From a checkpoint of a small transformer trained on Wikipedia: 4 heads of 32.
Each number is 128 + 24 x the weight over its row's rms, rounded and kept within 0 to 255. Layers, rows and columns count from 0. The size above them is the row's rms in percent of the matrix's.

# layer 8 MLP down, 192x768, rms 0.25, rows 0-20, columns 0-63
size [106 102  99  95  97 102  98  99  98 101 100 101 100 103 104 104 101  97 104 102 100]
[[104  96 132 122 115 133 106 109 169 133 151 119  89 135 115 118 101 126 149 135 131 136 120 132 125 132 141 167 122 106 174 121 152 126 101 146  97 141 108 150 147 131 120 130 137 130 104  97  76 177 112 130 141 128 152 150  82 141  73 109 207 112 120 145]
 [124 160 116 152 158 102  79 125 134 108 137  98 124 135  95 167 112 174 156 106 109 122 114 135 168 121 147 129  98 113 176 143 105  88 124 121 126 114 115 131 116 143 124 112 113 112 175 166 141 157 154 157 121 126  90 142  82 137 126 140 116 126 102 124]
 [111 122 103 165 108 119 138 160 102 159 154 164 152 149 156 127 136 160 114 125 146  95 100 156 129 148 128 156 138  97 112 146 106 144  75 145 139 127 172 108 162 145 115  97  99 126 150 118  86  78 166 149 129 111 127 153 152  85 117 108 132 132 123 144]
 [123 110  97 117 148 143 124  94 170 139 117 183  95 107 157 189 134 129 140 205  61 116 100 131 109 145 111  99 120  83 112 117 142 124  71 111 103 152  74 104 153 130 119  87 131 165 108 113 145 143  90 145 140 164 162 157 131 135 124 129 108 118  95 135]
 [113 164 155 133 128 114 140 159 160 120 125 138 133 118 174 142 147 140 132 127 139 108 163 101  93 143 132 120 189 149 157 106 138 105 144 123 115  54 102 116 142 116 147 102 152 125 105 104 102 113 108  92 117 119 130  92 123 221  88 116 106 164 108 106]
 [ 98 169  85 133 152 125 150 123 120 124 134 135 114 113 130 132  94 171 120 133 119 156 119 182 155 142 100 142 104 108 168  97 137 122 128 122 160 120  91 180 108 154 124 186 111  75 172 118 123 126 144 162 143 140 131 130 129 144 180 102 182  99 114 181]
 [136 138 106 149 115 167 137 137 156  80 110 150 149 152 105 159 127 133 124 134 106 110 177  96 191 135  84 106 166 177 142  99 123 144 130 124 151 122 130 155 163 150 137 144 158 125 142 156 109  86 136  79 137  94 132 150 121 151 137 131 136 121 157 138]
 [153 101 126  60 144 153 160 129 127 100 106 153 105  98 166 123  98 131 153 120 115 150 150 132 119 149 166 121 142 158 138 146 108 119 177 135 108 104 109 161 139 204  99  67 139 149 167 101 166 141 159 116 154 128 123 162 132 155 126 109 115 146 155  81]
 [126 124 184 186 209 134 140 118 142 105 117  86 111 114 137 120  71 120 110 135 142 162  94 179 131 118 119 119 113 143 150 109 124 120 178 160 157 175 129 159  84 107 113 125 126 128 137 175 142 134 140  74 131  62 162 100 123 152 112 129 136 130 113 114]
 [ 96  95 137 145 118 149 153 130 171 114 152 130 141 123 107 114 109 103 122 143 105  89 172 153 117 133 149 106 140 102 114 179 121 146 132 105 162 127 132 121 114 109 106 109 143 169 124 127 145 162 111 144 113 161 129 157 148  92 133  93 132 125 136 130]
 [115 126  85  77  91 117 134 119 143 142 151 125 116  87 129 106 138 136 115 164 113 100 161 124 105 144 137 175  80 104 130 147 140 127 127  70 167 122 125 120 131 121 124  88 144 128 107 145 118  99 165 126 170 164 165 191 138 102 102 131 108 137 103 141]
 [149 190 194 151 144 158 115 147 105 142 137 140  99 170 137 126  85 122 122 130  91 164 132 139 122 115 146 117 123 149  92 139 102  86 151 106 139 103 133 119 155 150 141 111 128 138 141 115 137  97 107 119 132 146 152 109 153 152 126 107 153 132  98  99]
 [145  70 130 154  96 115 108 129 107 111 130  95 129  74 119 105 138 115 121 104 125 115 133 135 136 109 147 141 130 106 129 166 123 140 153 130 134 123  89 158 122 165 173 139 130 120 128 138 113 134 158 152 117 134 115 154 127 130 123  99 132 132 147 123]
 [122 148 130 130  95 117 122 180 142 128 129 137 120 127 128 125 143  94 133 187 157 107 114 138 171 120 106 135 156 113 125 156 127 140 156 195  94  70 111 105 102 125 129 137 107  88  82 153 150 118 187 131 161 124 100 159 115 164 109  87 128 107 100  89]
 [166 115 133 110 124 143 139 126 110 106 114 122 153 114 108 120 143 148  55 104 146 158 117  94 108 126 119 106 137 111 136 155 124 136 136  92 119 114 118 119 109  96 143 127  84 127 125 135 116 171 125 134 117 171  92 120 138 108 109 137 183 153 104 110]
 [103  95 162 121 136 124  74 120 128 117 133 148 124 155 124 113 112 135 125 139 166 113 133  79 154 136 115 160 107 151 102  92 163 129 191 146 131 107 136 153 136 105 133  99 116 152 146 151 133 132 139 148 103 152 123 114 137 116 118 103 157 142 139  82]
 [127 143 141 153 101  74 142 128 139 134  90 116 123 117 143  98 177 144  66 121 150 116  89 146  98 116 123 125 130 151 131 158 139 149 158 123 111 151 112 107 147 120 158 125 174 142 163 168 169 148 130 121 129 124 150 111 111  69 144  86  95 199 167 163]
 [131 128 135 120 147  77 107 164 126 128 129  97 122  91 115  74 159 110 165  94 112 131 114  88  66 153 140 117 120 133 109 153  91 110 160 153 161 145 160  97 137 125 126 137 144 138 123 119 154 115 141 120  98 162 150 170 169 153  94 116  84  71 111 107]
 [123 150 144 121 121 117 137 126 147 109 168 118 149 139 134 147 134 127  89 135  88 122 131 101 164 121 113 134 128 139 150 149 140 155  80 127 116 147 111 149  97 138 140 138 131 125 136 141  75 156 168 147 127 165  94 140  97 104 154 135 179 166  95 140]
 [131 122 149 149 151 159 105 152 119 123 156 139 118  99 103 120 109 147 126 105 134 149 101 136 128 113 178 145 142  74 126 152 112 146 136 148 107 110 127 135  85 191 127 127  94  66 157 134 123 107 121 187 120 181 101 146 157 140 114 134 148 196 138 134]
 [154  96 113 146 121 160 178 143 138 143  48 130 143 150 123 169 114 112 142 142 148 137 153 138 137 118 118 136 111 180 152 142 152 104 149 154 144 133 116 129 143 159 167 188 127  42 145 127  83 130  95 124  97  95 137 140 160 141 142 153 146 100 152 186]]